Part of a small language model's weights.
Size: 16 layers, width 192, 6 heads of 32, MLP 768 tanh GELU, vocabulary 8192, 14.8M parameters.
Architecture: RMSNorm after each block, rotary positions, no biases in attention or MLP, untied embeddings, normalized queries and keys, some layers without attention, gated attention, value embeddings, an embedding shortcut, skips across layers, capped logits.
Training: a variant of Muon for these matrices, 631M tokens, 2992 steps.
Each number is 500 + 40 x the weight over its row's rms, rounded and kept within 0 to 999. Layers, rows and columns count from 0. Numbers have three digits each. The size before them is the row's rms in percent of the matrix's.

# layer 2 MLP up, 768x192, rms 0.0926, rows 164-270, columns 0-63
094:539544526467497468493480435474417502492520502538496499548527528564491461463584453441482496481510541465468474497564439518482541487474511544419497470545526453539527466638520468524449479439516510
085:551484523482466476492538485479533471496535535539522557497463506571488488531587538504512483543502493509427498445550423520490552503529574508478425463420528415511492407518499457526540510532509506
101:575524454533481512468538445439488505487531484508511479543491516525473461620565524523475514553443515442492465550495477469522545525481439484438491452541517550509551479472525533493499498518476555
099:516487494548456522536479477521397473529442487559575429497512442517555491515453537569526501509491435455467444476521538531476454501510445486463510534481572573534510463544417481484433480510549466
101:528450483536511438463477496475467513537478478444417434506517529539464478507471563488536491513491508530483525465518508462487476453467504610503451438523462536500465413505504524485497475540561487
100:453533421503489476568516477510503445434477486428486509487504576538524467498551466540504523451537438565552512511496508531507588511517545435476483419483523478529441523502513562523469481492488501
111:426525604464503472444414481494503469513445481508406491433543562414470461490450557481577518516509543583510518448513482483544500488452573490520498517474392542552597494481464523490488577439557536
101:424450514472469513582524509418530530504522471496469454452464494535518423503509493465458469482516490571550464514509418440459488506473485521504477459577575500490550533430551482503485493479440539
093:513557540487493465483473497526463425496516455568467561476540418531502489431507524515462491499468528461567438520526431501470504464516471452484537446529540563479496544514457459500483480531494549
090:501508539468406492533442528548504550524499507464504544480541604472478468472573522497452510496512537526444489463471487462542506414508495486512454474509444485455490531600527540512466460544529506
102:510455488496461556449454459466521482484551502510472521443452587494469441507420521498525558594574491526460529494524502468454458442467464480534487458525474478574495416501498486430491525478450552
093:499516477482465430431474478503492481489547362521513457536534526533495563424525437476456489490511444501492514537458484539519494572481518483517529476569530478504567515495461485585532484526565445
100:510547464509533496484515520510458473521432439553485538519466487551558425485467488583571589474412500540510529435573559516484574459477445507590419512541458483477557543494455464515440494499493555
090:483495494487462506493513468571505446516514520551509491464524501487520464467572454496551530536621570547565554534524529532481475512490532514521510479550503565463428506464511463525566545475544488
104:474440457417477583513463496468521456508413517511536521464528537445437528463541545532534422471539502486488468505463480449523468487511473543518499450486504514515524529445555431507502495499463436
111:433463486530478496456510517485514573504533556588443451503512520436481480556503540460542552534498501541464495499520547505458499530508502458600560511510550488471539575444531520466533524513503534
088:494556462491533449480457533560478464494452437483489492543447491515522526458497421562564552468392512476419441477501467553526445474520539558524532492472469489464487518509514549494497462477510503
101:497532488543425515514529533539425436487463501501404410553521484407477493552567559567505596496550550473440500468453505459490532504511439491489491510451490471445459458464445540513567440508507498
092:480444471484416541451501496475533562516419490506558541483522530536541552475471473515491490453533556517564489466560504468499493480529575547442439454541483605512451555496480460560502524475561478
101:517512488549550404586504514497470507567473459505462458555481517503527452459507491514519500473479428436480477443451515530455501451421449545445551505451487478540486463547515533480484454498493511
095:512451504495513548521525402512523533554535405517560474506515476529457527535378529521483461528527433438448369469491483480495567468531457475473431503512577554493501530505514482496491505472472480
102:530490578552492481434596560452527499463486437584484527566492439545518530538471527469505514563517486515494579486458473521510499502519454518450546456548462465553465490513455477496566534496488457
093:534485583546572501548532448479526524487494505493487555495500467501545462484565358575469448496506442505477497521514528565552515462520472453404514472520497496595541481513529519538545477509447563
098:546472509418499466366532491495491466540475518437549518457504547518469527495561459455499575498454559492496518425514458454456513490533492503474520544468471562414464558450515568519541500470557541
107:529433465475514506509425610526456546545466501479557478549471501514480508575529473507540471537491474469479541445511482535489517509498449547538530450530516493471516475485455552480512524448440469
090:473520459501494471554505502527491505493444536497410527478436519442519475586515593484452538512522515446442461575508474502508461485551450464446521511525418532496499562507471501449451465442433485
105:557460474538435500510517485483472524461480486502525515514492410617532482547423453434541570503550515571471473457528494447487554507519407481472507477447542493407544542496494482518554498518495567
094:457456485485501508551446593440455449459494461546525580537466510453554501473543466525522460541442510523495490531508458492471438501500531446439480457425491447515489591535516434505474453596505527
097:551488518456466525504480532561481494481462475533553531516506494508477518454582509465452549463491570479461516499408549469471493436509491494526497517485478544515417462489497411433482423503536487
100:457511524540489461568417470520474522594540578480520507445535484578447445459516432451423497487501582527492497512446481476454469509455490473516485487511411519460507498534466512493503497507464530
090:512567442512450552483486562545516528525524499565595511464504564517533462553508481520485483527497509498460464501514489485443499510577541502434494459492449607486537539487499488532453496495492552
098:433557477439454496507520557495473477500514455418495518515462502559492528553470507564447541486439548579579517435484524455499595481566422477525505541553537521476543518512490507522461522506508530
110:452530474518541520477489442588502511532508566522450517481475574437539432508493486528523452536536459537539533452465513463475513523450497506457500502453548437511481504467531536502439481432534468
085:544473433554474461511484495433450471516453490514462478525450571565529507541479480542581518442496535567479529481450484489478450506464533507492529485529530577478541465440532453446486544554498429
101:526539496534488400488483533503498518507494526516497506391510518532490509501442483457598564456482501518566494507426484539493527492421462468408590491567525514537504503506544557529495478503465499
104:518474467523479467503515483529507414482460459558607504539530540503437504505514495494555511495530536584540514534500485518456506521540509435526491417504554483519483433548496440510494538404508499
093:462482497443465522527456490520458480461456450414514474501511518546551518462525505567455468510567456504529518524501494450450437516478481493468457511508475566463553498520492406513520495519509498
098:551557506509469446438554575468505501483522519476488548513465575530516481511422511589463517438456509527489444495457538514505435475487437497427486545506544508489426486500496498451540440484550468
104:561523532470425517552517537461497501498511510492574472494449475469515513551514476487474511511498578546561541391503555515431476552559442499611490462530455500468513527530550460447487503427525501
086:456505583452517479497485551521383496576487543555509509508561549495508538483547457537538491508510458519498462470487429494493554473527530508453464493442565571492492529522441528537508484465521511
099:465499529490511506476553479507522473466422428547392501508468552528536446553454547512462472503582512481513558421486509460504489573453473562463510504440476491520504500457458507458487465439412513
094:501533574580426513517535552493549512470519487458482502404475460541516501491490450463514509564547493512431432477492525564549469480455482506527471517426453425494485512430498480497470460586460413
102:474501455512456541479517434487535534500576546439419507556412519520437523508519477410552477494562532535541523557511528480541448435505494497500540433521510524390516529594575438535464400549517537
100:466476563471561467522455469474436502541490482500495529440480499451396451498490537540498491499500452560528455543451473434493533444449434541551531469468468515463446458557441484492451521438471431
101:493437477531492573437391540455429489496428528491491478505486511490501553504477513573471491474546527452437486476482463561500475438525460477431516516507506490443486531474407484534498468477458504
114:580556483450551474496537522471520552593443528460502537409468535480537462531474459514461515554577522603555545445405570485523518457462453474487496543420576524460487564497450489468469531533506505
099:569528492439488539509495485444565522430512504469517539433525510463481436481484517493459485542490469512470466553501449555451590417532479564463509513443528445546517514483499561503568544472538502
112:578500477496544577522527443503486493453458474520458548602492530466457448512451578512543601476499455488557487544484512558587534490545500466503444449515469520492430518547499464460536514515498523
105:448489415570572456515458631501517489527555573540516538514442449448572567507567454478492450479489520510490452450526468425459508556471384481476507467542502533502498484420488530537469539518559514
106:484478535473505511529482425481483456445568520505462495465509401481518437540488539539532510486535543448442512505465498540492457569507455519425484540461478464460414518519481491560557477455538554
092:481477446497472458553460504504509508498498530477545531552503531442523463518526460480525603497578455518450496462513492519537489515516535512504489495508491514585431516525466436527494459550514570
101:470461470502521547486468462482568481450531518488504591541464574461452516500573495505525495467573508474540513427492496455499550456522542517469515433583498470555487486540502465461505425439431503
097:481542444485483466458459486609416453470485503596414533458537540540445517526537482449503525474561472491441549490468518567419472495469498530531509542474518460506475495485558495538475498477489469
087:432422548470493501558494513491444450533417529546467480472530508556539501539545553529500511487460488497449526521498488500498464435467524523502437499483498584435525495484505488548478511577549508
100:556436541485444497485524575471580469507519550536534468551550502518489510494526561517494482506485469508459476527564512478449468434513474543546401448459499515468507499434502451494487501505496538
105:547486472477446470475552515516508473526440473514495517528536548555538427539562426525514523480538517500486488507524558509522525491468523467516534470514487496549504534483447529470521476471541471
105:491484444507541485589585517456636459528496493499456473532577513573502449516487499474479559511534532477449460469477529506479562529476520453466517505509529548478461480499469529473523552487494446
102:486466428459475561568527480470496480496470589546489531512503520520540508535388508510564586547460492544539553526459515437513476488492447483537544481491514499503514523454527507518456525506576488
091:527438482489540482489547499443553505475516449443458500598435504542505555537444527506493491527553517560452458484477548407491578533485416509500549519493487539574472499541457505515535527447500543
108:472524496564548598501482491498498521418511522562408503509530503475564487535525497483511447496483451529514503404547491520472432495490497456522485514516514550512522432492501522545470550499434526
089:456523508504525465521398456554478444494402494491518470536527498505512494541554533493456483511543495544548469467488519519510573511417539474491473450540492426554533499599529433495490595469523495
102:573526502460595440466498498440510590560425491546476501486460538528543538442458469491530462495524482497556535499544522525519497463493419540486593549430517496412530546492489495438440465557488527
100:556471510440452499515533465492476449517466426493458598584486519491426502507475553565550580561510442552479517540579548516543498441530548443513499485481547512506506521594566485497505520471432468
093:382610479497574545479497499491523555506571522411443536544502615477511490647482498509431486515543548509560502513506567484473488453475530469574481486505522549536459526483494483481459525467545525
098:467517485544444446442504514524500444530526574593490499563558521533520503509464493484520483483463497484496393410488438514522443509462506464492545487541548560537515489442501461514564542527490531
097:449524502441555494490482500508538505488451513438505504538456509512442505475480564520538508536448560534485486500575552533492461533512537458501489522469435582443431390559434478588449513517572529
087:415507528497537470489507480490537483462580469533427528526518518548430488492547467461486509569442474500494484513538540460520434512435483532490514500506507549469508521487527562445457480548526449
108:508581468515486533493604404529470449497509533546470493560510512548546528543551520507535529514479490573448485517458519463493476504471525551473485481535452538462482483486492455524570506529554535
104:438509429458477461525504463453436501490398457500445560502482542442508510513510469518547499469462576515500527504544487544456538560467465551516512514495569468460513464521555431529465474533521471
099:430455539493443504558490521520420522383471492529436510528468530528520523484501538498493516519476520460498570508570468496532552516524470524504553457577538433495526523553490463475520428526502520
095:554523484623513523521525581459553525422451479487517435526531467480488519503553508446576509454555570483539474471426502529541484487529485579454529550536538525526420519522507506538472467482459461
092:438493481412529540500543550482557424525496486514521535480505559539462475553489556550462513522517591578535505535503456525542461527476513607420556529537514502523545508495461485569496516602499488
094:620499549530494528513455445487521517526461439563427471473434531492423446500563469487501540544521436491437506519490470483523477516477456475487493471428505445516442515491410438500417533447444507
102:582592380470525486466484489460493495399548521515534507585547465507475498470528484500457495532511475518511558512517467494468503469487472533552482522470517575508512543493454478467452489404443503
099:574526496514497626555535510453496446484531571547510486528460475495489550516469538484525503484532502499464480523541487562544480458489416473484507565464590527484463475586490440448455473518516518
100:490530487489453417507494490478534453483472444512510493522538494505469455520604465492509467545515527441454477571502471445536508448473480532418539476555462533532506522541520516536476501529468508
090:491525498485497404470496551541511577553505511481474460536532506442449518534500456482529519465564557489498523448451511523521472503498484501487574574525556531550414575523491464503520518472437542
101:547433438517547457547478483434576485514492433554525490482499512519486521565476578453505481499507474497504480460500395493485535527455512542503451535495460517469558488484505521477562468517486503
099:489443428575513467478519570571504461491454556495554607410478560419474545544518516411490435427532504538482470387503554460519545514432412503538614546549522498486497462433524512542534543479494443
100:506501520477444570539512502494530446447392484525434493496553473478485501520468512456577487466431490529542524481557493531562532509505495484527439450586482486518454489580558536459542552515482520
102:511522525459469561467487529451547479417534533560457576562484478524526445479481500555450474474435569540533514500547468487496454538492498537509551476526463506528460445478468446511486471474465465
093:512514470527434485461462505567452494480510530519518437496543546493471563527519466547509582525487472443530496411553470504452510426477516486481484444478538481411597511544513469449560475544469534
095:423439500460501497509481505433470512449463540526434513532485486500534480406481521538452507454516513476500461450533500543447508494480534534540498454392527522568485513534483541593488584480585511
115:538544498530466458510498446559403485558523481494533534564451542501514449446537574532513521495521465533564544525552494566427491516540484464442475462524508514514517493535556449491532510454521489
092:444472483540507461473492473461534470503499405526450482537480432502538578463535491524506504549514546525493548459436482454478559581532469472533506467425501480466458506455463514464486451466467452
097:487498538494452489573443579510508423527464493458445524483525521449542428518469471465475481530524511476480495488502538548546535499489437498507482552459461573507505513522497558502520461495513586
099:421447423410505458459502458458477439518491510524517500489469503470515578495519470511509523522465459495552453523493451553459490498557470516475535472518440465512526541537575510544531470558469524
096:495489485439513429498513612422539527508498452565484553454562456503497579427525536482503449478459502503522539548512524488544445467507503557499512444497566548496485505516505580565520468450527567
096:496508444466513471501482617488470532534487544533542494538517515508501519509575524555533583485555522499516441477489500497491497497557547467433529539550483552521523585516522505439501541513536467
114:478525542532575548503489477499521416544481555497500536580559530483601463509494526488564493519509522519559429530481441504473549456461498505475479461516435484543502574474485503489529482519524518
103:514487495498500523536550519513497468522508564433540468534566551520469545502579501486454547554436481486472437485485556478492482570478450428444565467439521529454514438532505484471448400517521466
108:469513442418499490490444555475574448470578511496506549475556524520505527513490561499501498494525541466502549508514520518446502478517414553502424560532480573474487527559533517437465485469586568
095:524489518556530516513445526499495459582533391525583498508480530510442460517529508550557500511496533495558574528492537516518564530545450507436528536451517467596443492457406507479491560486524489
106:494453383489454468515458494538442519542500513520488469517489546530497489535554491460509494485497494460516443441489565494540513492508466500513510531463453489550496515426459495514463474514496497
102:553517474472525507483438464424469437459471556563473494501476498513533471510400431558475504503509551425487529484524564511497476525443482492483469522412548593463449478478429551462482482494412528
118:445593537488518521513487489541467516482513471514578513519527601484539488592538555441527501481468509500525565517505486546519454479528467518497528506575515511501547438498440435501531520571566511
088:505504428483506508524515492490494484555523464619465544548490532463510474532546533509483513455487405531499517477498548534478522551485538464458454525514486509450490501433432478550461495532446427
091:558477566445501495448448552459524463532476531555514468573518468485560586509524448494548489482586595546495460502511527524520512564492528512525498567462494571529438479506477499519499531437494464
090:380492463454507510513555480456477532468480461539461561405463555514536498556390493509505497421482539453571497520465516505474504526456491487477503466542552520470537472529459525523502456575581521
096:404537526501506527473562448522443495519481467538584506555572477532473467509522501480519494531515474531498537524471522522461489520498462446438424512494513545495545513600496505511561437520526526
103:505437451447448418529412493456508445461489548531502452512453489516470460433536451450453439561476530503468530480469427476487507500572494529467471524512549489480453507535518581536533437558541525
103:498546505510480497477488474438532549465446531473487595483489501569447562489469539489530512490531514518537467477518474497529506468568482540538574498463550529445494495466452464478542471507517489
091:480463510459519502484584485520469478478441535540480476525430514498500516550473488516534493476511490513470523508491434508490498488471486527517517538466414524467467403414467489455495402553546430
107:542478504495453482472538480476405470456553529602496439479510489469500592458404470519460550451421546526544516541478532519450520541446537471421481441497500468444530542486503473532442457498541519
100:509485496518461475525555560460507435577504506468454482532538548508505491512574545474566518484524518429457489521461491497425469407502469520512433506551457506453467550474494515523573494589501479
097:574417507552460468547544531600548463495440491574476489570523509551535508466559510500516511542433492531495465429504493502526468538450492504488448452545424511447516500539538507492495466543512464
107:521511523445454452492489480549469594443460473545513531526494485541479467539487482455504517500457451531520561473568430529490475485478447490500559529477510554514495419560494503458449485446531436
# layer 2 MLP down (transposed), 768x192, rms 0.0168, rows 164-270, columns 0-63
094:502533533472504585538500499444513460475520521444528526420544499563477514496438457482497491575552536521444513476531503445523458484502484498559506546462511496527456539503499512494518495573517505
101:456529494547563513468444510513451491469519504494507548505543545511529504477485492578418570487515533534497482512495454517431552484465493475537471537421483507558522435476489521507519528543596483
099:474481474500442538482528535441516502459460551572478487498556476487559463413442510516512505558581517492500508415535417528490493561504556533542460514509467520457434473564513453417545429457502540
093:547484479546533521472469531531471523552511491483558518569461479543530534471543468523415513567496472540502512492561510474572513491507515482442511495505578435430524415466395568390428450509516461
107:435590495530443463496515485415519539494481457450526481505451522474499494547477521566449495491446518457533523401511449477530472446475502520481503447489411526567529544555536501528492446582556444
103:450515543509500527528512496568507522473431514511494472516484498439472568519447531513507510483486504443560535539524512462484508575471498513500472499532455491480501539500491475549526426503516445
087:472503512527514507494455506440495500524451539495496460446431536497552526518440506505560481453462459492511451511508479570513492542452491430451566518523534573444471498561553532468565480450493453
112:484493527547476587534520538436499515537491517512482475507478450526503480505481522475533560500460493539514536496563537531464502530518594443460512463543551557507523473456539504579437459537497529
096:506480478524498505580570568552557410539540503486504424488494479458449517496542475465494457464558519519474487485446483534495576509472508561486444520486496591556463546544492526474534508522487472
096:427527601479507569519549466528494495525557547496398486498546491488524535522503451466459503473428429473502519515471562528452516571490440520465538504522542524543495514445461548539481478509555496
101:535525408531576445504503543504488516500494504462473521525505441486537540515487463510497537533503494447563482472475539526554540601542527539415514531553508537472501533436493458550559440504505505
103:461541543462493480474490482505454455532507521494475531461439415543487503520489534524456503534475477519512535482531566496492555523456530467491589537505497528496544566526421486459491540567520528
100:467450485558511499487516486480511488465458478453434503470543543541520497502482525482502538492481477499462589518505497583455590516568525461498532562523495479466492500458502495484445466496502559
098:481578519450527453496507511481428547492486544605559529493541520550514456484474502472458493544467567542489468423531460477500457510405539489460482558469543553531436486477491502527496572555439454
090:499493502535546382503478513515512525516515505468517543489435495606522501522550560511519555513513470512516510478474514493514554459486513485492559491494499470515492508518532560442483469485464545
105:425479538453455472510464453585506476530525563546507458497499530532497517539527488514492431503503576515494448483487493420507483508536522474538520488517569438529474485491534512509502513457568490
106:458476520529498487493492580404488516459526484524458457484475482526527501548490474506473500518504460548503484490559464496544522475561517483471481551543539507470487515458440551528428582592540514
106:522479437419536521454506532527555607470504454548582536491483542563513519466466465505483543570510471431431508548497422483499420480462514510536574553454502533460579551475474527454513506527545533
086:518453495476490506575511520452500536505416466456509484557482463536521503449508531583587504494429492470505505433457404553470482450498472486459547500563548560565478457455527530475529508510422564
108:499498487490538510491454493520512500495516533478536541521422520400464491544548443559464525513526520512578469552405513523514519491544545358509494498394505499466629497543438493503531530505524560
091:468501498509500495507479476495464485411556517474501470530456536498504452536536542498544508421588578499522547466531488462525539563517549594534571470546433447460459538452488527492499490480472468
093:510520431474470501489562472486480540481598527504575451469556509556522552516508465570485503479410396509548488490428493502524518493552506545557532476556553480541446472420481517382505555485495523
102:556489510519533515486575497443452555474459516551465437467478523538485508482517482470492466511528480497458454449408464525491491376451541516548478474458517504562438511505520411470584513434447512
100:514446508477437549461559502508437542526512602589535490556535557589465449491484504442463551502544558490507476528511463476506505487492447531476520512546460499499551361514489499531552555456488532
103:501442476449512520511504573538511526504432433438498440475401486460535458492494477570519525472520529517517536485538448467471520489461467391568513514485536527472486496407519577541523516534533529
089:593516552517516483509525485442509500451529505522510571560536580458451496476494477509490509606499460437517489469576513409532518535429449483492543516537464455465586495488443534459516524459485551
103:469560505442415547486479527430530532549479484469526491503478491510555460566456431498522509504536488533395492447541499463446533504512561427502468559431534515364534479572536489478487460509549559
104:522544468504508499556521475459535521473569440456413542489497502438441522541480532449449470494474467597646513532518506495491518519524444508506504580448434479568512508555489545484462522575476501
097:461470488485544467474558499483595465513504543537529414503442552545542463509508488446538491529508588461526501538517400529601513437601493536438451562479548497536567517554513527532524494434442468
099:483423495419432508496537512499498543486414562506469512522424517393487494463440533502586529581518521521484492447462470536542440490474469536490406490486422509481462532551471459487495502537455513
091:505502538503556535456525444539449514439462552553493490470582483546465533486551532500506472476524514493487501486526476442454536542555464467567501477584444439489505487513490450501552556478457511
123:475432524449443470525521414466501488466498608388495429531554506502470519463457448469517490506487576546516531539440477494552497537509467508565522522495528450493546500537531588559513451572491539
114:584491558510490482491513501471459547453522467465580453555555523487467528503502445482490524503494538447499455447592535541498517527517497495541502544498495493432460483527522511457550492549457456
096:497493529524499456462484532520532465469469448463543510474487504546505501535476467509460481455531555566485472532483401484494514480532435505500535600557498517600460589460458517465568511513529497
101:474563559513467470443492497509445476512539465428480503569511521518518523526566512592433489505582557496453536560465493469543537446476533568573448430525470474516529476479423501545531564495527491
101:435524530496530508565443441560535531460495507594503458458511491511538503459461449486455474536494525495471484456516555489513528460487502489526512566442482508490406557457468466482396566502540521
094:476472497536449470493546506516540572545493557533466432533483476505422438515520510407478547512473513474465484517489514546547572494580553484481455466395559501474526522515488496482452532503573512
098:483519564526570518476430579514484509479442481453479432465528524487458562441501487478527454516529535452486476456420534497444542519422556447485563472565517544459471481533470484457547503562543465
101:515538479460486520527466445569502487518491476515485484493497494520455520575502573483513501523473494554491435518410489542525557448494509538482473473483514542512503557489443520584513538543571413
096:449531530481467461575481409475503475507456515518428511520474557435503486488502491506469504559557556460460501448466523507525547555545517514594505508404465555482561529499507473474530521508503410
097:515461466430495500546505553518513510587451483491516506548548510533516485512506528499464498496513496508441453475557489477515488476525493451511498515551590483454489503452529484438460482443526521
092:493500544467520549598462468466512489497472447549457467505535485435567396429503458448490549431478484491455535463521549484535436460534427430469526525474533440514432481498518513420583454526508539
094:419500481524553499452507505466451429441440461567537485499577566442567485507466462521416483529467453495417437437491520498489494485490531478526455498475458511533501513542519612478473505497553509
094:465505466530603542475493488415483465488458478549482490489429499572559523567472517543506558495375507468466477549471444506518532533521526493523513478494537523554440501562556545575543474484578502
103:558553591433471435504497516498453516503571458426434538553550469511483482518566512486510478509560506426456527521462391441514440570490481516511515455461545513499448526575475493459507486470570532
115:547504522513497464496497516519561492491402486562520542503541519448503551530476518522560521448508515421518505445500498456487557529524475520532479605537546417528450490548468492509506570526479548
092:472510499515573503483502542464550538488505536376472538551478520511457475502506523454589513530474491481448578495515427558501508485486556560457530474518519513501511469495543542483454452464471552
103:472519522454519456513571447495502468486481568571457478489516503469502502505450500497569435482392523448567495505509523568580553478435469492561469562528484546515466567509462550516503473404553417
095:493516555543511516408532552476479464475455536502458499558471478531510477569466553458524441534452480475473528536574529529531505527474498516506501471537478481528374521666554395447557482507545519
099:565543549498529469443485557518538498540531445488564488486422458423430401519477555468537488459478471491499564510452529461492554497493477496570417549505604516462553505525460469504544474497486528
100:459512491478446511515454444528453553497441544489528515511517506500552491524474448531495528500515491487518528514501458596491475528425503506597535474530518494563551468493496492514528478498559464
104:479493471458473571546513495507501510562550502548539497513645514482530515521472525446485484457465542565526495513586456413527472518547503526552477495457558535524475496473466568485539496463558535
092:508480464477472502447566544456510558512448535427489494506427456542464512498451510493526532524416537431506496439545574520557522430512523518473481532477494508442533492510470506519491553516528547
091:497501531484551577496407463585518475503467483476491505530446503523518496488487408539459529553512531547421488473467465511530492504511503524434527440508500445504471397440447464568528462464550415
096:502464537509527503480579448540431475495429520513466516449572438481486521557449559489438514480495470489487585460528522558513447494465530466467440480476519479537470501541499485529500433501441499
099:460477497528499525503440493526500505523513500448536500482537497471521511483449432483509475391463512542484596437496527463517465472470455462548479486506533476433532535568557566436459498557453469
101:459477492494453454588505536462536509471488482436548482501493468497536478436460461437559484503489563514531549487494543502475460517453481456456490537499476528462479568557496476553550470520533505
101:527573559461530490468518528504513516562526479480461513551512549474449420494537476483496505471534507473449508477462403487481467481519556486462471489517505401462456452487519523467496438502511458
106:499507473487507528520475472511425500499542585458538523423517523521528485525447494432482496440458496527466604571445482499545508474561446504498482479476543544508532461469452528470531497576501435
103:429499511563438493388501548529506474524418475564597462498537485531458520525474448572481615512521428528528520524417504554441525467406477560474509490462430503497564524511488483535568470479529477
087:490476496485412579507530514479513491501540515437480546554503473487490587500434513500546490543558534501524482473534538522526461528509466518517471609435393494461473478472564494530535476495508419
100:453447494504528543518413402539461502478472510539502499522508513597460525514517532550523498545509516471445499483485530482554532440439499500518432556488538442522501436490487532515505494498429493
100:448514442475510458553536551480529527466575570552493396470477524509564481502468426430529471464507556470473523531473499558495476556487534529496420505522494467470461470430504517552425413503564493
110:538441498445462481521438494542471519478482479484582524477499457540498499502522379468511536482540539513579492436505492509538512496578431578506552509586476488522538448509527531540561536498560499
094:511518531522520478525501518468575563448503484492489526482496505516461491531586466568419520423561505443518558500535481487516552485580509523519492532506426478487494563433539510471494514512510509
106:526530519483533481429560526514461513428533509517462512589407448510421477468487486569464476557548504500563530442460443527502568443487518574430568516482503493457483466516500505473472549493535426
093:548528509582441460490528461508459479485579476526497529513514551521489530488489472471470607456577500496536478523523554439534500530512496452481454508542486501516486422492488514511542568580538493
100:528478564477584502458443533502489544582493508489501585414478433508513502449461549536478466506501430476495436541517425537436519500546462514531516468506449450457441424469523493545614537531529498
098:510463465551462519442580483575510560555488530438490539535522467524517549477471504519478533585581494424477495535572499543487436515488512448527527514500468582477413532483497522525496524524567530
095:509486550476536468524484523476532414513507552514453528494489491487440465451525502478430497496505510502540469512475479554514493488538540463522484534505444521489487444453462499493475495449465423
096:513510460448510504475497559507549526474424486494540535492533542527498480484450550528529560567500474513524423547522462490444449425492415461472505402569477541528559489485475496562483514502564516
100:482481482519481503492502541540455400553508501545491503509504514444471480448546479483513549520462484514447477559525521526521485517485501466644454472455552503442546483468552470473480553539459506
091:517403515528442561467492492428443511533524478441470461528540513458542461507510485427537444531472475508476498555529514559510430569536469469540462496509467531503450487457472453495525485566469575
090:498421513472536590472462501452477460538461499518440489506468570470496506570402431563513480499411476530432487487524490515499474510493486485480533499509433439580503488459492492567486534511558492
101:490426530431563443504496460496442464511462588552463529472465490556548539500542475539493472591490570440524512544510489578574469511453559417462556488505497429461533434531513572580486464545540497
085:532505492517488541514454391526490457518444514556482505448460475544481498531460524482553413471433556498504482509485481483504580551513523512572485445522577453512488436426508501494523483465587516
088:533524469478511544529506440561539467513464494467539456519529443515530454416562495554471439463519470504485419528530504437567487523474546479523490498465614521510470542517505490516444556489446539
094:522497483526461488539495487552494507527610525445488500531452589459441501495524494483486477446551565416472522500475507460579528548449526576500561499468503525528574504473492453497506478447524499
104:497522405477502473482465536495474464534443490486478549582508554522507501452476476564516495514515526468529502488527463538583452479463470482485463486520479458522471506463497491535562464497463487
102:501519597494480460488516527420488601501481504492453483510505504462505517442489521461469485540469489417552455433531597526562515504498468387394461449552507648533502602423488518530506448557504483
098:432521413485475579430510535428470446595522475494545511494478422440424544563464542472522481591483455486498475514467494531444519511498475538491513475498484507542554574470507484474464531551462535
104:505476517501504462510523506575544487505504458425508520489466523555466424516507415427489471557589482535494431446542444530563499461484498580549499474564425517540469470515461472524533477484552460
092:452489482465547535441516501444485486521474484492481560546527543477552552518523496540550512505449521550533578511484493458529553512549541476550560493528488516444469484510577491476529476560480523
120:560465474495555448461499512510429512447478541511492509501558475488488524518443560532500453515448446449467550514538481475567475457549549550490526493543512552532485463536542432569512548430458476
097:570571555509459489561481496518541552474450448547496506582504471428442531510481503513510530490517454520505510474561420508568510534484439536550497577555563550500528554530504524452534559446535502
105:524519542466495470451488463544515581497525469489533464532484457513456547421541510477494538503480477504548494472543492513564532519433484515551518515567492527522552417501473525498520470535463568
091:521543592515502509470506502530589554505493439472524557557596520496463480496412512436480427533524535529453537504510507500471423536499466496460557471575503546588468453478499505457495505499445471
094:556539512524514483508484508494603451591511506404520531478451528580412599501453466443457505470528479472492531513413479503530468464474510498456520448460548460554506447513508470553499510528525482
099:458486522373536476565527538516485472484558484545512487522549441480518470508469484501458525536462503505480516582414486501488473513491495404523502549580509549618536490548507573506472479634516505
104:501475582545496487455499459506486574526498555449463464454423442474479446483451530510525495502532464467510538522443506544444412458525513496531542551462527490510500474543446480428577484489493512
102:474562435517481564581483529511508497437555514551440541473521495526523474511485487517452464483582459532497533479515430499496520472506551511454463563485474444576498525425516462474558504511495516
094:509564515569443507480552450478530542523516525455562470546410456443528560493488458482507499513516488565500442464467378519458492549477508465499514459476506482542490474453491476556526453531456483
098:561459504417496504558498486444557499543495492502450539520490489521459559495510501529520567472585483465498518522515495485504495498482496476521584548455547510568496522492470405489522547427482555
091:469602531526512520514547468507522487484462474443466469455486552508500495474401528529548449510499468472537503469560509523494432512477510518559449540476492461501414426547563443450536536476523499
103:473454440528501462578508497512392539461454524487477518532428511538550488552479607567480506494493496444555441569451481554479459576540539449485494504454467554554525420529425489540521504476512506
104:503556459563470468527500373514486533472483521469537466519556500481582550539495470460500498552517535460484489523429516446487470451456522484481503504551519448527498450481441440510579514497529463
091:542495516550462462464530547483545551529488582500499437472497461471516402425528455486496455456478512475568518529453443559562487492464539434537465541446464560447537483518482493507477515454545526
113:465418515516629487578521489483510488429524482465458545494544469466508512419501500511457564576511419517487568466494451494584464490486489559473449533502526549478539474508457573461469500500432459
089:584401560580482471493463534488501521422465480533584521506463484484532478428529545527532495507521475449438507483472462525478439474494560492530436559547462436571495566504461542513506494494473478
097:518506519498475465410536422511456446462473495488536547470567471421484496497455495510468536525501534480593471449499504562475495471522495440527473515414507492549481499457431530538578499563452490
103:544471526526467579493586494468557527517477476533505480530494470487540499526475511479496632442476454465475504522539513495415491518484515543587477494564485552571516605519456398484545470484482473
096:386445540528537506546492485516535484512570524524495463414543482508539439559499512501459421499544458427517527569457530430538425441460443444518551465521528467479536517483541552511540516437518525
097:529545465454500444488410433455526543480450510508441560547510562481510534520500499510419547494515510450471472406502479508433502435571501535495526486563480459549471553494566506454543511555494528
101:502448551517465533529435496531448472534450468457524512475475516473460476484475549488510429474476448530452485519479502496469508437513513447569429518470499529554503473482495501524534483427416462
104:509525529471503494466482478519503463496436531462450456572509510471573502570489536572470452488518546498513479479564444501484440456440517490534503543462471544456479524569456468516516510542470517
102:507504467503490518449539523516577496471488512479549477508456483485492471520449481468484480532519473454515553535497453511508488416474448508535460498520477471437558419470529526539527559499512478
104:541503479500474479417511520456502525521498499512521462529529449435562432490481486498540459538523486535456470495473508506490462477529501467543566486550459507509479514558501477535488526496510556